config.yaml
d_model: 256
n_head: 4
norm_place: "pre"
beta2: 0.99
steps: 11078
Each number is 200 + 40 x the weight over its row's rms, rounded and kept within 0 to 999. Layers, rows and columns count from 0. The size before them is the row's rms in percent of the matrix's.

# down: layer 3 MLP down (transposed), 704x256, rms 0.134, rows 19-36, columns 0-127
# gate: layer 3 MLP gate, 704x256, rms 0.0909, rows 20-37, columns 0-127
# up: layer 3 MLP up, 704x256, rms 0.0913, rows 20-37, columns 0-127
down19,098,182,197,122,227,320,135,189,188,238,272,187,187,224,183,173,207,194,175,152,182,186,223,160,188,163,219,158,120,144,168,161,190,162,95,197,222,233,201,158,162,239,183,261,169,182,243,174,145,255,191,188,127,166,225,179,193,227,171,180,226,222,167,226,246,237,165,129,217,229,237,123,232,205,187,194,157,239,195,223,195,236,129,233,206,149,219,258,157,242,198,185,186,219,96,165,159,154,221,196,223,200,198,204,229,228,200,269,204,168,241,156,202,236,226,217,160,214,195,239,243,232,162,251,162,243,229,148,185
gate20,099,157,165,181,183,99,245,173,167,195,268,210,225,195,225,247,129,254,174,292,117,175,198,177,209,200,184,206,224,169,168,246,173,136,187,189,243,207,242,202,248,131,109,214,232,236,200,157,163,146,247,147,289,191,155,314,178,306,206,163,177,164,163,161,234,191,243,142,298,211,159,181,141,172,178,198,182,268,221,196,177,228,143,231,189,197,170,203,235,185,175,143,226,254,213,199,216,180,146,239,134,144,189,236,208,181,160,258,162,244,208,301,187,186,206,156,183,161,189,163,199,205,182,192,167,300,222,175,214
up20,103,213,175,261,171,171,126,179,196,188,120,249,152,208,65,157,216,244,145,232,223,226,286,178,314,199,195,225,111,248,254,142,221,274,192,195,201,139,188,197,255,271,125,147,151,190,165,165,230,198,230,249,184,230,241,183,219,117,284,195,161,232,149,209,168,234,132,222,173,223,114,220,184,212,195,232,256,245,202,189,271,208,249,186,255,221,281,283,144,188,157,198,60,217,201,161,225,230,165,149,175,218,188,239,183,266,208,200,256,189,208,131,190,185,160,213,178,209,223,165,277,180,188,230,228,241,171,199,281
down20,099,194,165,194,236,198,221,128,193,211,201,211,176,222,175,209,233,141,239,178,107,244,226,239,211,244,165,201,203,228,180,261,215,232,208,199,190,166,225,219,201,208,247,206,176,185,173,256,178,246,172,255,144,103,223,178,206,213,219,169,199,157,218,201,253,241,122,283,219,271,197,219,271,232,207,246,197,285,171,223,234,211,177,175,234,253,197,258,222,238,175,207,215,156,208,239,148,204,201,114,221,218,212,231,218,181,208,226,174,188,228,201,248,240,125,155,144,221,161,210,133,229,181,218,212,151,228,179,279
gate21,103,194,233,306,230,297,216,210,253,191,178,148,219,240,201,266,284,274,144,179,265,208,240,160,208,150,220,216,182,228,215,200,288,151,191,157,223,209,154,238,150,219,202,180,205,149,157,155,245,180,170,199,234,141,182,285,190,157,194,223,237,183,144,220,209,223,165,181,153,155,185,205,219,184,233,114,161,153,240,304,203,208,197,197,209,198,189,185,232,194,284,185,81,145,260,166,225,202,224,276,200,218,190,174,269,218,212,184,126,183,122,166,227,148,204,193,214,179,196,257,230,166,208,236,252,144,168,251,233
up21,100,225,141,133,205,142,184,277,173,178,100,181,163,231,157,273,250,215,219,176,190,184,201,235,249,170,208,173,198,274,159,238,197,178,192,235,135,281,189,199,195,286,246,197,251,251,304,256,243,201,228,189,177,239,130,179,270,200,158,204,280,213,219,197,236,227,156,218,228,171,155,162,213,233,305,180,202,121,249,258,190,132,233,227,282,246,210,156,183,181,256,113,116,175,204,219,191,264,198,206,183,247,141,144,209,164,213,177,197,225,241,330,146,241,191,156,263,262,271,271,208,216,212,210,155,185,248,250,185
down21,102,195,167,154,183,230,172,117,156,213,276,157,209,342,286,173,210,220,211,234,214,200,243,166,177,186,289,176,229,223,185,253,219,228,241,160,257,260,132,251,207,233,194,195,224,207,201,190,202,189,233,119,246,188,190,205,218,259,242,206,148,207,177,229,270,194,154,162,172,154,186,246,249,264,227,162,179,185,204,238,166,256,180,208,211,169,142,150,187,188,213,274,179,212,202,205,187,182,249,169,273,148,143,181,224,225,289,241,93,222,222,281,142,213,204,179,210,204,202,173,224,152,158,214,180,200,195,162,151
gate22,100,132,226,208,243,243,266,252,271,251,215,223,194,231,209,218,223,297,279,158,199,157,207,262,204,211,213,128,166,163,108,209,184,212,231,174,174,242,207,202,232,181,162,189,232,272,206,228,197,198,100,291,275,181,184,294,180,164,273,267,204,180,118,196,195,224,148,183,199,189,179,259,212,138,221,208,164,169,209,267,210,172,254,154,206,171,250,115,133,269,215,175,215,219,204,173,245,181,143,218,191,119,187,213,193,210,162,267,202,199,234,153,204,217,232,163,223,152,227,164,137,179,221,169,265,196,233,245,211
up22,100,131,203,149,201,242,197,167,232,192,267,300,178,219,164,212,300,144,143,182,209,222,288,241,198,239,212,203,197,215,160,141,173,180,193,212,181,174,169,240,136,289,231,165,185,171,220,223,195,250,158,201,148,179,163,137,286,256,198,124,232,246,189,163,235,201,158,218,133,212,225,230,187,196,193,144,172,145,246,225,146,264,194,174,229,211,178,207,203,272,219,142,157,227,174,268,145,211,221,219,118,210,212,195,166,158,173,201,280,104,214,166,187,161,196,225,272,162,237,141,184,174,263,235,190,193,171,256,173
down22,102,200,267,237,233,170,183,242,244,192,244,214,255,232,256,195,219,246,183,234,245,132,214,241,196,176,251,272,216,180,190,191,229,171,253,208,177,146,170,163,219,159,182,185,177,155,225,184,181,218,164,201,148,143,250,188,233,195,243,219,169,204,190,192,218,163,90,214,224,188,144,177,224,174,198,171,269,204,221,204,242,222,186,265,242,186,231,160,183,104,193,252,110,213,267,212,257,172,145,227,124,265,186,181,249,260,242,261,192,139,218,215,221,115,171,198,135,215,197,236,201,210,218,187,186,247,225,209,178
gate23,098,189,152,213,175,243,274,218,248,147,117,195,187,247,221,189,286,242,196,173,172,246,232,181,213,262,188,140,198,120,284,212,166,254,194,256,226,235,182,190,244,251,225,158,224,178,140,208,233,199,233,194,138,221,208,218,150,201,135,251,150,223,243,262,243,171,119,159,159,209,205,118,188,118,253,201,216,155,204,211,230,208,226,237,252,285,255,143,172,198,222,180,165,200,82,190,182,230,197,241,242,235,226,208,199,183,214,207,213,246,225,212,210,212,217,191,149,201,241,150,180,240,213,235,221,207,170,173,239
up23,100,210,196,198,216,144,108,215,247,205,249,260,180,207,172,245,194,170,256,126,243,133,202,218,119,165,136,169,197,243,182,168,190,133,144,145,136,256,216,170,217,202,115,180,144,250,254,173,254,197,223,193,266,210,157,193,231,148,155,196,174,238,230,201,141,213,169,191,196,170,178,271,197,189,138,210,146,256,227,234,214,237,136,138,181,172,195,233,197,207,226,189,216,171,192,193,209,217,146,127,221,263,216,218,157,201,220,230,156,190,153,151,229,134,165,151,192,187,171,255,169,172,111,245,135,232,189,210,161
down23,101,198,175,212,174,160,149,184,184,176,221,257,210,228,141,263,179,169,221,233,184,150,168,128,193,209,129,218,210,136,216,227,182,194,165,214,162,189,210,152,212,104,252,330,192,187,254,189,172,238,205,234,171,218,213,187,234,177,237,177,235,214,260,178,215,188,237,224,230,262,215,240,95,180,141,271,221,263,165,187,200,207,222,152,196,149,255,228,197,154,243,191,207,249,247,244,257,244,261,195,196,167,169,209,158,176,276,206,172,161,192,172,268,198,162,143,242,259,195,167,206,209,123,202,186,122,237,243,198
gate24,102,202,220,189,149,339,215,244,181,226,197,179,214,192,172,277,115,225,241,200,239,195,197,244,137,278,225,151,221,149,161,220,216,171,271,183,227,237,203,236,241,213,198,179,228,172,201,211,231,186,182,179,231,212,198,227,161,189,245,150,188,176,144,160,210,208,159,132,278,175,147,174,173,206,247,188,189,180,205,245,258,214,133,223,117,99,211,177,229,158,183,205,149,140,251,195,219,237,208,250,161,209,281,243,243,183,264,215,140,186,214,234,217,234,254,144,213,218,172,167,210,217,199,190,142,168,200,150,240
up24,101,157,194,168,234,185,204,205,169,231,286,223,171,137,165,280,170,161,264,145,168,247,162,142,167,260,128,249,215,178,198,138,275,232,228,209,242,132,251,231,220,159,160,242,179,239,168,186,176,236,230,203,151,179,236,199,160,205,235,181,200,160,253,187,184,235,202,135,206,177,177,207,177,165,187,186,245,211,209,159,209,228,239,257,192,198,155,178,222,336,202,189,131,233,194,208,176,196,255,160,152,156,228,217,190,236,154,218,261,159,240,226,128,208,112,177,248,175,135,257,222,195,208,234,243,232,157,214,162
down24,102,180,215,246,127,169,174,173,224,222,243,177,212,149,176,192,209,203,266,203,163,258,189,244,109,259,128,196,248,188,146,181,189,188,244,212,281,212,159,225,184,117,193,220,193,185,198,179,163,210,199,178,167,183,234,162,213,232,282,222,259,187,196,191,259,216,248,137,196,155,164,253,170,255,219,193,204,221,225,266,147,207,199,188,248,157,222,221,255,237,158,200,215,152,211,216,287,154,184,212,241,286,208,132,256,227,186,198,170,215,139,220,161,226,202,202,178,260,259,129,195,239,196,234,230,100,186,218,193
gate25,102,196,197,92,244,109,244,168,166,179,157,168,222,180,240,232,207,164,184,147,191,184,148,192,208,257,139,160,238,184,196,169,156,176,261,108,167,201,217,231,184,97,160,210,243,255,210,161,188,197,202,163,226,193,222,226,158,213,180,181,167,254,158,248,245,213,170,229,151,256,175,220,215,122,264,186,144,220,200,263,195,237,161,204,255,165,226,147,230,324,176,179,164,232,238,217,259,199,141,191,189,154,269,158,223,184,162,213,163,164,160,161,186,219,218,198,164,247,203,246,231,214,254,223,259,244,177,270,157
up25,101,220,268,166,247,171,148,192,196,182,122,204,289,199,183,275,198,201,213,248,182,205,191,186,187,203,189,203,251,166,174,203,236,154,209,209,208,146,154,201,202,255,215,135,191,156,279,138,277,194,134,184,183,267,182,263,224,131,219,219,134,240,240,198,229,196,213,246,233,203,198,198,180,194,233,196,236,182,222,172,232,196,117,161,208,264,106,155,241,191,171,194,221,204,195,260,194,133,208,150,119,154,202,204,275,153,177,241,171,165,218,156,231,264,214,244,242,193,253,192,202,200,125,225,195,177,122,187,279
down25,100,163,232,145,211,159,247,256,161,272,222,238,198,159,153,203,251,216,135,174,169,199,144,158,168,198,237,273,235,219,209,166,189,158,184,182,220,160,180,192,235,228,160,70,207,167,221,162,190,170,256,189,214,245,194,165,211,196,238,137,243,112,291,252,217,202,169,140,200,249,197,248,263,279,264,202,262,169,219,184,189,202,205,213,179,175,278,157,185,205,201,236,233,221,165,277,211,184,217,181,154,209,175,200,200,178,160,255,177,197,185,217,203,179,259,191,223,261,219,220,177,201,197,193,235,225,225,171,209
gate26,099,139,299,192,203,247,204,237,156,209,210,195,123,197,257,202,136,160,120,211,158,177,251,141,181,190,132,237,267,296,203,243,205,164,184,249,192,193,220,86,205,197,181,177,196,192,156,315,173,256,177,158,191,161,186,160,185,205,198,210,219,248,226,202,173,259,296,162,179,189,229,148,151,255,290,230,144,162,195,222,189,246,148,151,208,218,149,232,226,223,210,193,195,232,192,209,160,218,179,183,223,218,221,201,197,252,181,239,201,202,166,208,175,267,255,219,156,168,205,231,254,248,151,206,272,182,157,219,233
up26,097,204,190,211,137,137,163,163,121,246,228,170,168,210,251,156,194,168,138,144,171,267,114,164,202,159,189,167,228,291,217,204,217,303,161,177,204,240,204,233,216,216,135,186,240,208,201,178,134,232,214,174,204,190,245,202,314,250,225,200,230,196,205,158,232,181,220,175,218,175,154,171,177,175,231,144,212,233,192,251,214,131,157,192,187,144,176,131,201,188,177,202,167,240,197,188,203,198,276,223,208,184,199,156,242,206,223,185,154,183,180,106,187,265,241,193,216,194,234,233,195,174,233,137,197,226,189,214,241
down26,097,190,251,196,176,186,170,268,86,264,155,167,251,201,186,212,175,154,186,185,240,234,187,192,229,187,187,250,213,217,191,227,186,302,215,285,194,180,243,145,179,252,269,225,160,203,199,237,152,146,202,201,155,182,213,187,161,203,170,212,251,67,179,173,234,208,181,284,231,250,200,243,244,196,168,166,235,172,159,182,189,173,154,221,233,143,184,146,143,293,183,164,170,196,178,249,158,214,170,160,262,196,184,264,146,136,203,203,171,248,182,170,190,229,203,194,211,219,237,266,137,213,193,231,185,199,297,260,248
gate27,096,239,146,225,299,201,197,163,205,229,169,202,161,260,208,212,154,72,181,194,237,167,254,244,128,255,193,155,179,247,191,179,244,179,255,189,218,140,267,193,247,255,189,236,209,202,236,194,184,229,170,205,172,208,151,240,217,209,217,162,248,231,145,246,175,182,243,227,263,243,236,209,242,196,203,208,188,207,187,227,127,202,146,252,184,229,151,162,177,149,239,190,203,212,181,271,172,164,275,222,203,256,198,271,177,242,212,266,232,227,227,202,204,258,199,254,136,200,294,210,152,179,207,174,254,162,200,136,207
up27,095,237,207,209,193,147,219,185,286,224,232,198,174,159,207,238,149,213,235,253,217,233,186,208,177,248,174,182,230,185,133,254,231,187,199,247,193,139,212,179,156,177,252,192,216,193,153,281,158,110,231,157,189,248,188,230,184,165,183,151,202,137,213,209,150,147,196,226,207,164,220,243,179,267,260,202,167,170,188,163,156,205,169,175,172,212,208,246,248,174,160,205,223,218,229,182,225,251,281,189,160,206,221,207,230,177,236,170,130,176,194,161,214,285,225,201,188,201,221,163,196,200,185,228,254,247,157,145,201
down27,097,156,263,213,297,222,209,248,219,205,189,131,168,168,187,240,145,106,191,215,165,259,169,181,199,189,165,172,207,203,182,186,230,193,136,181,185,148,177,183,242,155,196,219,223,288,160,220,218,171,228,172,237,206,208,243,208,188,145,189,219,152,190,217,208,218,220,85,178,201,168,283,214,258,171,189,130,184,182,193,163,256,174,173,162,285,225,213,225,243,166,202,246,207,218,204,256,207,199,154,162,225,175,214,229,212,127,219,209,234,161,134,220,208,215,262,218,185,243,178,215,239,176,172,247,188,214,225,195
gate28,101,273,197,176,267,200,227,183,245,186,211,153,192,150,215,149,134,175,229,165,221,221,222,222,242,171,208,192,140,223,163,270,195,232,231,206,165,154,86,274,172,178,141,204,198,145,180,130,222,256,209,254,199,283,208,189,166,137,259,230,202,241,203,161,196,139,229,302,149,173,202,176,219,217,192,221,132,256,236,249,216,223,184,218,173,161,109,169,190,181,170,166,121,252,205,116,160,167,241,256,213,291,236,210,207,216,212,157,189,186,228,170,177,196,238,194,154,270,213,199,218,192,118,124,140,213,212,235,170
up28,100,212,217,165,215,229,175,194,197,192,125,164,252,215,198,228,223,146,260,246,221,182,102,204,210,214,207,190,271,148,175,233,142,219,255,199,217,177,214,211,220,251,197,152,144,244,249,199,174,108,248,185,208,189,170,159,249,222,276,138,145,199,232,184,217,250,256,164,238,169,190,257,220,210,223,197,271,167,208,162,165,152,228,216,245,226,187,190,194,254,267,247,156,175,163,138,176,179,224,179,281,187,201,175,178,156,251,154,242,262,215,180,177,209,178,240,220,203,186,236,187,289,249,237,202,304,272,185,166
down28,099,123,196,154,246,264,163,222,230,189,148,166,223,130,225,214,216,175,174,161,239,141,179,200,214,148,144,171,169,176,164,185,213,165,174,219,252,260,214,197,207,183,194,227,207,168,178,173,171,224,203,189,278,254,221,237,176,278,249,214,186,225,258,246,220,210,195,219,160,219,153,255,193,142,239,213,165,204,233,207,135,119,242,168,209,230,256,204,240,219,241,228,206,182,164,208,215,122,214,218,215,131,201,184,195,167,129,212,207,231,163,240,268,118,171,174,195,252,238,167,181,149,253,184,229,213,153,170,232
gate29,100,188,171,211,204,172,204,186,219,247,205,147,217,235,175,145,169,231,213,172,261,268,152,177,241,158,202,199,158,117,222,166,219,176,244,261,252,180,254,190,213,245,227,221,260,157,179,188,206,147,210,229,160,228,204,178,205,180,286,259,226,139,190,213,166,203,163,124,167,250,167,252,161,275,216,231,237,226,191,207,242,216,304,230,299,229,241,172,281,175,158,184,236,208,201,237,256,191,204,170,165,109,179,196,191,244,137,213,201,199,184,211,255,155,243,149,199,237,232,200,214,238,206,181,213,204,197,193,264
up29,099,296,209,195,209,254,221,202,235,135,126,208,167,199,236,153,207,163,242,205,174,188,300,201,238,244,270,163,150,123,171,214,228,177,154,189,174,203,250,253,161,172,244,234,206,227,255,189,245,191,238,236,186,227,197,262,207,297,189,227,267,241,244,231,177,183,181,202,234,161,292,179,169,202,210,226,197,193,214,89,177,200,241,225,265,101,149,202,296,169,199,231,239,171,216,240,219,222,221,221,209,220,195,216,218,176,100,148,129,182,184,225,218,213,207,198,198,184,109,215,194,229,208,283,201,250,229,203,204
down29,099,230,195,137,208,253,174,170,230,118,106,188,261,216,174,215,168,214,140,229,178,166,218,227,246,181,158,123,231,196,134,216,201,184,228,184,228,218,149,207,226,176,150,173,279,180,155,228,237,203,212,233,170,193,238,202,211,260,115,215,252,236,206,185,211,157,180,195,237,132,227,159,133,201,202,160,182,275,159,315,167,207,156,240,182,172,201,214,258,207,155,240,137,156,229,153,218,254,156,217,241,186,138,190,212,218,176,195,216,169,110,179,169,202,97,142,113,146,227,143,237,151,163,141,150,146,241,196,277
gate30,100,211,188,160,135,270,210,226,238,146,217,217,127,257,218,240,184,231,162,195,265,184,275,259,281,216,126,193,192,229,186,217,223,183,272,158,222,218,297,228,244,200,183,210,228,144,179,144,70,223,219,218,150,155,239,250,160,225,207,149,226,228,210,203,144,164,236,286,158,221,234,216,258,134,192,146,208,177,228,230,195,224,208,130,243,226,199,185,125,226,201,201,233,197,135,207,206,196,250,173,162,237,209,287,211,163,162,175,164,92,288,158,195,201,205,136,164,305,160,207,272,175,218,179,229,208,232,182,211
up30,100,145,310,234,200,232,175,221,143,202,219,206,262,175,198,189,130,180,210,242,134,152,151,222,195,212,200,133,276,188,232,151,169,192,137,164,224,179,266,162,194,197,220,219,205,221,194,127,138,199,246,218,152,167,212,227,208,201,221,149,134,265,196,162,235,213,223,214,169,215,180,215,250,183,274,148,141,261,261,263,215,286,199,172,186,221,191,281,210,227,198,205,234,184,198,142,215,247,182,217,158,183,197,199,208,181,204,238,181,231,220,208,204,256,207,176,230,255,169,233,198,172,170,150,293,231,288,158,228
down30,099,134,216,206,214,195,208,228,197,265,214,172,213,188,198,146,207,235,229,168,207,161,194,197,175,227,172,227,227,210,211,236,170,283,199,255,273,144,202,184,234,204,168,202,185,211,239,173,196,236,208,178,233,187,275,260,121,251,216,211,225,194,249,106,244,176,160,188,166,179,145,262,219,168,283,227,182,232,227,239,172,186,191,178,181,170,203,242,197,144,152,124,201,151,218,185,215,219,274,217,180,246,267,200,238,187,157,212,161,161,207,196,215,285,211,209,231,217,147,213,174,186,246,240,229,147,207,265,214
gate31,104,196,193,184,277,230,192,197,191,123,118,200,206,132,149,170,159,149,262,236,195,174,161,195,204,131,233,217,143,209,168,137,225,184,267,169,187,198,175,180,181,225,219,189,211,205,184,130,236,163,156,215,239,153,139,219,214,143,251,166,168,202,166,165,217,198,238,228,173,254,189,201,215,203,261,238,170,198,234,202,186,226,226,177,201,232,213,277,215,218,173,184,230,165,182,225,124,276,237,156,292,240,128,156,231,265,298,213,143,181,225,236,212,279,209,248,206,249,226,230,219,179,155,187,211,137,209,275,243
up31,100,170,181,229,235,275,204,115,275,159,206,258,229,166,181,90,240,204,177,272,239,113,194,195,222,240,196,144,177,127,162,192,184,171,221,172,221,176,199,174,178,121,198,159,227,236,242,246,215,162,156,197,248,216,171,235,222,251,166,158,253,194,220,190,162,148,125,218,149,206,113,262,265,227,206,216,207,195,225,157,210,157,186,170,205,153,116,187,207,106,205,248,236,175,247,181,186,180,168,191,183,175,226,96,184,201,241,226,182,236,246,260,203,187,144,225,245,142,202,169,234,226,182,217,265,190,216,245,201
down31,102,142,176,263,225,205,204,189,97,211,157,245,275,174,162,235,166,230,222,135,156,252,238,191,263,162,158,203,218,279,213,154,192,193,302,171,139,140,179,173,134,211,225,211,115,183,238,217,168,170,204,203,223,181,137,235,124,194,243,174,208,203,184,243,123,188,229,169,115,168,217,248,198,240,196,242,169,215,205,196,159,177,265,216,221,208,185,203,210,156,167,208,179,179,128,261,225,184,190,219,119,119,205,220,224,230,138,208,236,253,216,175,213,208,143,200,141,242,241,242,256,208,105,227,214,229,181,223,218
gate32,095,202,224,161,240,148,248,224,156,222,265,196,183,234,244,181,186,179,234,196,162,149,250,162,239,236,202,173,208,164,153,224,248,227,185,232,241,110,160,206,176,149,260,268,224,162,232,170,136,112,283,225,194,212,169,227,175,167,201,203,205,163,146,218,233,184,248,242,203,254,215,279,147,132,248,190,147,157,219,152,242,164,252,236,205,222,144,176,196,190,203,187,214,190,212,180,236,149,172,213,231,265,161,160,221,224,152,197,214,211,182,205,244,219,186,104,203,237,184,168,186,200,230,246,222,130,183,269,224
up32,098,196,214,139,179,226,144,146,218,233,187,242,194,212,200,180,170,248,147,252,173,252,180,205,112,139,220,231,257,200,280,175,216,222,180,262,120,214,214,229,180,225,256,175,179,198,203,235,256,142,161,163,188,126,137,152,210,211,148,166,156,274,175,196,246,173,200,225,268,241,205,231,208,209,153,194,261,197,111,226,208,215,212,173,238,223,267,165,177,209,195,207,150,136,207,211,152,211,181,221,127,222,169,213,179,208,157,153,163,154,133,241,232,149,122,276,145,144,156,226,188,239,169,143,173,195,192,212,181
down32,097,173,233,183,169,236,141,191,171,244,167,253,210,299,221,210,168,192,170,234,199,238,248,271,133,169,190,187,232,262,198,193,176,221,194,171,235,189,179,272,257,179,143,233,132,220,200,213,229,247,229,162,220,179,187,163,258,161,226,191,158,212,226,226,210,198,182,225,254,161,171,159,233,224,188,183,227,149,258,225,252,199,222,194,195,289,210,171,173,259,169,227,202,259,169,209,178,200,163,216,191,162,125,258,176,153,254,133,210,250,220,268,141,221,173,294,180,192,158,245,225,308,194,194,140,200,175,131,161
gate33,099,161,220,255,159,234,191,184,271,188,249,243,201,203,294,233,182,176,223,209,189,223,174,210,207,205,123,170,182,178,246,178,187,214,152,197,235,225,194,211,216,210,236,239,159,205,247,210,118,176,203,131,246,161,238,155,255,202,223,231,222,125,175,183,206,238,215,188,154,204,119,249,196,188,175,232,225,185,281,202,203,223,212,248,183,247,258,190,146,200,127,201,155,201,283,220,239,222,193,244,219,124,132,245,212,164,142,324,221,250,179,188,255,163,237,218,191,200,153,202,106,230,137,184,236,119,151,172,135
up33,102,190,288,208,158,226,207,212,147,192,178,173,168,174,175,203,139,173,255,182,257,177,189,289,217,242,240,142,235,182,246,163,166,150,188,166,253,193,229,258,229,181,231,259,203,192,221,232,130,278,239,189,194,188,132,186,179,220,238,205,179,146,166,245,253,217,167,262,269,191,211,204,152,177,247,206,249,259,151,234,213,195,241,233,227,213,167,136,197,245,178,217,163,191,303,296,249,137,165,227,216,190,161,174,191,210,208,119,150,230,238,184,225,229,230,216,149,190,171,177,230,170,166,173,200,187,167,163,217
down33,101,188,131,232,200,202,222,179,212,208,245,225,234,172,278,141,208,213,226,142,249,140,201,169,200,200,204,129,264,269,178,243,255,255,207,213,198,187,180,140,249,212,194,151,185,194,178,206,227,194,150,177,229,198,235,140,180,198,175,222,266,205,199,165,114,130,206,165,233,262,236,183,200,241,234,215,273,142,231,152,144,186,216,194,211,201,155,165,252,238,149,207,227,229,197,202,204,216,171,237,253,177,275,189,237,189,275,205,215,179,174,219,148,99,140,211,204,203,232,201,126,198,193,195,208,172,227,201,178
gate34,094,219,264,179,233,265,190,169,124,253,193,154,263,223,255,194,203,248,176,236,162,256,143,182,264,233,193,211,207,225,210,173,232,217,212,187,218,169,227,241,144,198,158,137,213,276,262,158,151,249,230,218,126,208,216,220,182,250,210,129,265,140,242,163,197,259,220,203,155,170,196,158,214,207,217,139,231,192,178,192,150,243,231,201,224,164,144,203,169,212,258,196,219,261,222,232,170,156,122,218,233,190,199,189,269,199,174,156,82,233,225,165,218,212,178,141,164,205,141,181,194,211,217,197,170,150,264,205,167
up34,095,220,224,274,139,191,195,239,223,239,242,201,205,178,143,209,204,157,157,221,264,204,238,185,214,253,149,78,211,181,131,144,267,169,133,210,141,142,191,285,185,150,215,181,231,175,241,225,143,188,307,215,120,215,206,226,181,201,166,213,175,181,197,208,219,198,136,279,159,178,231,193,174,137,206,188,168,265,132,150,249,193,215,158,207,183,222,229,204,244,168,138,181,247,103,135,225,187,216,224,179,203,319,231,214,179,142,195,146,208,231,177,181,247,230,161,257,206,164,191,214,185,261,179,264,216,196,146,194
down34,096,151,229,293,208,213,202,199,169,252,219,138,169,154,205,149,190,150,218,163,170,187,220,174,212,211,248,238,183,147,85,264,177,223,196,309,139,192,250,164,268,169,201,179,219,186,200,185,129,216,244,200,136,252,185,200,155,210,180,232,212,193,152,157,96,165,182,208,201,217,232,201,235,210,265,201,229,200,219,207,165,205,230,220,180,306,153,232,246,196,157,157,219,229,247,158,191,176,265,159,239,209,155,194,260,189,181,219,175,159,253,203,168,134,211,160,218,226,113,173,199,175,165,182,257,194,174,163,212
gate35,102,206,210,265,259,204,255,229,217,197,173,216,233,239,191,144,253,183,204,249,211,206,206,244,246,170,234,210,181,175,218,192,239,168,247,130,183,219,244,241,199,188,287,152,176,203,173,220,136,154,135,142,257,212,253,260,267,173,218,214,197,207,188,203,242,92,211,175,180,219,231,238,179,235,228,181,211,227,219,195,225,171,191,204,171,240,142,154,228,160,176,194,193,167,143,216,228,231,177,299,222,214,215,226,173,178,145,271,204,189,193,236,205,175,274,220,207,163,277,156,179,236,199,195,257,169,224,203,238
up35,108,207,248,212,178,215,179,229,218,189,212,222,192,110,231,159,163,131,153,194,152,166,239,158,153,202,242,184,213,198,203,260,213,185,227,223,215,249,235,213,232,228,95,195,209,186,203,175,208,269,240,171,199,249,123,221,99,149,169,155,217,204,225,252,189,280,241,243,177,89,176,113,232,208,274,185,129,202,148,191,177,197,152,174,187,243,187,161,290,172,118,353,210,199,212,209,197,140,187,171,139,183,223,176,189,260,237,162,221,204,186,160,123,260,214,181,260,218,154,168,221,228,241,172,208,229,216,252,210
down35,104,170,126,218,244,214,210,184,253,237,210,173,237,210,212,245,233,172,202,205,195,180,207,224,228,185,186,120,261,234,212,226,190,107,177,199,170,234,226,188,181,259,244,247,141,202,130,106,194,249,229,232,226,172,145,277,186,122,189,181,161,290,252,212,140,155,245,191,202,219,218,110,181,212,139,159,214,191,176,223,195,208,189,285,190,148,198,182,121,177,226,205,156,200,188,290,219,173,229,201,203,203,237,192,266,192,156,144,208,256,211,206,191,226,133,177,188,244,209,241,220,159,261,190,218,259,232,191,191
gate36,101,221,154,190,245,221,203,171,229,195,215,262,220,181,263,215,250,147,243,202,126,181,194,160,162,123,177,195,201,211,209,186,157,144,239,112,144,221,172,262,151,136,192,263,236,221,221,161,142,179,298,153,156,276,217,223,189,201,226,190,230,249,163,144,280,204,217,232,219,187,180,185,222,253,258,243,208,155,264,215,155,188,197,238,217,157,160,192,140,209,216,174,200,213,174,270,258,187,238,244,254,214,209,224,199,170,160,246,198,151,189,168,177,254,208,215,166,186,240,145,156,173,207,211,164,210,188,251,141
up36,098,151,274,240,197,198,158,232,162,174,157,176,150,253,202,204,206,225,221,204,218,224,217,223,215,211,222,269,212,245,180,225,224,237,194,252,178,236,198,221,174,257,333,163,193,187,282,201,210,182,226,266,198,239,219,233,214,191,221,207,111,123,169,213,159,249,243,268,243,177,263,197,191,170,166,171,232,200,153,202,140,233,199,224,239,281,150,116,210,193,199,202,159,257,211,234,191,232,155,223,181,176,253,206,188,215,179,160,194,263,186,216,267,160,247,208,175,192,234,191,203,136,196,257,196,206,216,209,226
down36,099,177,133,228,176,199,201,175,197,246,242,184,194,209,177,178,184,289,216,202,184,286,228,177,236,120,240,233,232,249,207,330,160,189,259,214,183,192,200,204,205,218,266,208,183,161,176,277,145,178,185,203,242,253,225,212,264,172,205,194,239,203,185,231,254,163,182,243,203,200,223,163,202,218,163,170,229,169,156,200,191,203,206,167,248,231,228,216,188,176,194,150,182,246,156,255,185,261,195,171,175,219,180,160,114,196,223,222,200,233,245,237,133,168,198,188,203,201,242,235,274,188,219,218,158,168,201,150,217
gate37,098,190,195,110,207,199,184,227,194,148,274,199,242,283,179,210,263,148,187,135,188,188,182,260,201,255,261,197,213,187,192,183,155,201,210,154,204,205,265,293,212,271,222,283,246,249,204,217,172,235,209,237,222,196,152,215,230,232,205,198,166,217,222,227,221,209,212,214,257,173,186,216,203,88,192,279,161,182,210,146,158,180,231,176,209,225,179,243,217,220,232,144,167,174,189,285,236,228,138,251,126,221,272,257,240,187,227,220,217,194,126,254,146,258,190,220,155,226,221,138,212,233,228,172,231,226,202,215,157
up37,102,182,238,136,242,123,212,258,222,231,251,254,156,209,253,170,220,150,234,177,113,206,157,238,174,258,201,173,246,202,162,147,174,229,186,207,182,244,172,232,112,241,227,147,206,197,165,263,170,188,199,154,275,170,195,192,165,264,199,261,173,192,203,271,157,211,234,220,170,245,197,181,148,253,158,265,181,158,183,197,136,278,186,250,190,180,121,207,221,234,214,230,208,218,171,156,159,211,175,149,219,193,268,158,189,176,223,200,168,188,154,146,161,151,216,249,130,199,221,185,143,199,238,206,229,181,184,191,215